Weights of a small transformer language model.
Size: MLP 384 GeGLU, vocabulary 2048, 3.35M parameters.
Training: 244M tokens, 3721 steps.
Each number is 500 + 50 x the weight over its row's rms, rounded and kept within 0 to 999. Layers, rows and columns count from 0. Numbers have three digits each. The size before them is the row's rms in percent of the matrix's.

# layer 5 MLP up, 384x192, rms 0.162, rows 114-123, columns 0-95
097:538462439453439503476405484555424422533483541469503534525539482462403540562550546457466581469505517542590569536544594527444547430442524566491499554499506500461565507456482400478510436510485490487609518534390442504526423561537565496474511501508497524584543529499531443603535472504528507571
102:381509489493565455505547601526546472471508424480542536535478602475488476560571595499478481572489491525559541478547465463488525528539494514435442512483537455560583401470530562494504472503539595594437527482559481437507499496465612538558400544531576546552424490433463506444549527480493499481
097:531524405408472594527545490468546539607505503504483458530424478448472431492492508438481444559440445512515492511525492469492590500515462458401434571439556507477497477566501485502497467495504538592546537372492466488479398488403486559544408456549448470458458460527566473494564564585459452441
093:437525494486471573526503487436499460459587512549529501570541513457475543518486489525518499461415524606553485465437440383512553543485526606580520487463496470480537446463618406493431462437479641542519399495456425478480526502517583627582500480563486464499514505476500513498470528467505460572
103:400501522507433529510553486491578537508480570511455498417507487480509454428488394600515575538451550522458620431479411499463481500491551483613545536480610488555491428586484452570537456496567512564491477545493480524493491519442491517510509443480590482556443523562543488562515529440463532524
102:387521464524478566477478457476505447423503475453411512589584554523568523541494489431484487439485524422495492423588585504475506474495478505506603485641472556541518487388488509456587445463530532590432413483479590451558470542509428512567437505492436594428518556492496511465526539487441541593
092:559528501466570493537522551436534499395559501526564560438433509435486508437503549466513483521546527437518481506543446588497458492517444397561539529469487446522527483557480492464573496471472510516463428498548540466497492413517529529485499543508588412491567449466523498392537599408562545458
108:568419506453401582572534495517559441545482461583390484448437505518414509492435481500526489430491503537490492450442492507473490449510529425513462456503585516505496493422537476628487573560509496542461459500466604532435530451525465439510450487496454422513442541545630531545430533450568463484
100:499540459493530565449473581458596520493506609493526464433478496517501534535433504498518488519454505495528491562440458474476527527427416515511389534488431551569502461580494490467507432536464566472543591554457585406566404506537507568485541455496570441468401505458464585525636595439543503519
108:516527461531631490580539490577520558516447540496506405501428489555533464524497438459454554498545455412532518516558465568540481561588540527480508504469459464523472553479469510449448521461502398479478609557435454486485426533560471467450561498470468484480474521501515475541488500542385487484
# layer 5 MLP down (transposed), 384x192, rms 0.148, rows 114-123, columns 0-95
094:485497499519537474475459577497461560451518471460530492339521548487525460423542458403464533470556523588473524576480463490472507494562477368578480508492560500496447447512499504473509512540521525557562627468464484548490518482483511489567528505495532492472472496466498525580520581596540465423
097:516517591474525523498508467539460502475468461459493502516595561517446456609556562378522536480550541471488557484491558577385473413526497546604507567480577526496462335504460550450442602472478526515518544499545456454405549524531481459477561504510493474497587578460583578527424414573457501534
100:439536485540527493567624530488559463581500536554506582552409585549562533456546465501496587521525505557556471435487568495533562540519460478544557564466596480462492504540560436446499476447560531517450480534517505535474559498575448417507502496477581566463445577542444492569492465420480511492
102:510566454476486510503530409437482477502370488509435484603500509488521556440526460513512435602490396517470486490605447582484429464551475394554502536547518471563574504463478518428518507556518447519543578494556525469531503529513466408535522590485402483553451553435470524516542459496502543408
101:454536508571465543530506491438505542525482495446460542462502485506545507554507549523506421451515549551528526594528405440493517571518612553481530424454452524434475451528560624475509428524468483435564445489504438449519490468590453487509534469576433555590473555416545499485572567510534396563
103:514406555524433436503444492527467439558487550514590554484486497473430478530371512458469495467459376501484471495485572526468469457479413471469514557572531434488461520496531535564476501506573549502462529481468556465482484426491454400580487581512497463538485591505502498445481496482607443545
096:505460431516420504464396525486492523469472478414431434507543554569517472532517473536434521540533475557523509459483564524443427495470601609540462456586480483516650443484536457467509502599536500422531628504514482467461477528505443479532439505508407493472499382510533446493517506509513546508
108:520482521472480491457432506555483512514502614547568542552416458474501493549426535529436418563502536566417473396410519523518515528500482537552440488396504384469566416604483555454440520496458559536542534582518390618493487504505524488483513505440465598483444476503404442516462508478495525442
104:435495518396426434545469494524495548543513425514501561658544559471612445505565536579525508525477431509534434477438429516503473446572527558492495563488447529492564587393462488439481484551508482525566488523486491489520480583447521434573556510468523502455487484428488525554485469460536471502
109:522580454527474496418455464525407532462583493495495527526453470526527471487495531630502464470573522625536456551534548526568561533529456421556509517505567415523576525570458529443383501483514548422570563545539534535515532476527406500524538528570450508426503549430545519563530534531466565495
# layer 5 MLP gate, 384x192, rms 0.161, rows 115-123, columns 0-95
090:494549472514496513529528458513495500500564586544503474515403459578439452480560496458471517445490433488654461563424521501455556545560517524519533568480499462489555452419592484493483525514523440502638484566554499489572487532514521512549414562581525471475484531442523565374507495473530446444
101:500467469576511541391528567456560515541499529365475542418527480459401483537549435449480525549610466428470455557479549500507452479445510487579472383470486448448453537554510532514436583531488527524578469478546511572538435467471556573515561489536567559455472432476559488508561487440478564421
100:540469490508484553473542474550531509463483529516530469479515532498498445553450384451476548503562504515506536504500466514470375549448541562379447395556535421516405562610538486559396544562455517466596450496520476601454527562440501445512473442496493469473475476466546478519578569488454508431
104:524415358506531528537476565562465464419370436566579580553378512499485443559434625449477469494535512508488479574482489506538472424454561474522481566473475537492528554459541510449450502598559517530518501495474494537501512388441409517474545486432497456510479527459520476515476431572589529493
105:467458459524530507435541464460424561478566527506540434645498544512508516590544478482412541475534522527452482473474487523514433371530572479479447477551520477518503455461421459416504534508530481514503528645462496476516455523559482475543490561483510514406506468489481487429500500517542449590
096:524524539555392539464594503504572474575497500609555498479495567487509481516419513586547476469556477567479496486478648487496531512531423475623481458446483453376487448519476492457435509538459387470530418430520551490486531509464561505501485531523471569515488555520523497499582444535546427555
106:454503496541500447505533422440506558571438448508409494547568470503430467490423571524509517485402475510516430510514411482507376566499436450533506461535519542512544473487473586527514476541551395432455478499588463476534513487457472545560567597483455448480501599502486515440479546573423543447
104:447455505523462467482426549515536427596482486483540512542570410452522465482568426465530433458555473514549517397613484577534537424514492443543476499470458530491609500571603457462496540425450471578500523390575589459546552539493529483483594497521516414520469523518486442492462469547552480433
103:387443497433463535453548447561433568518535454459487457549527491511506548517513575479457478460534544487545468476521544438483536521568501435486500459558499445465426502464473479583453521488468523521546527518604563525571488425562522431527513487466480565456526406501477470525519569445376543563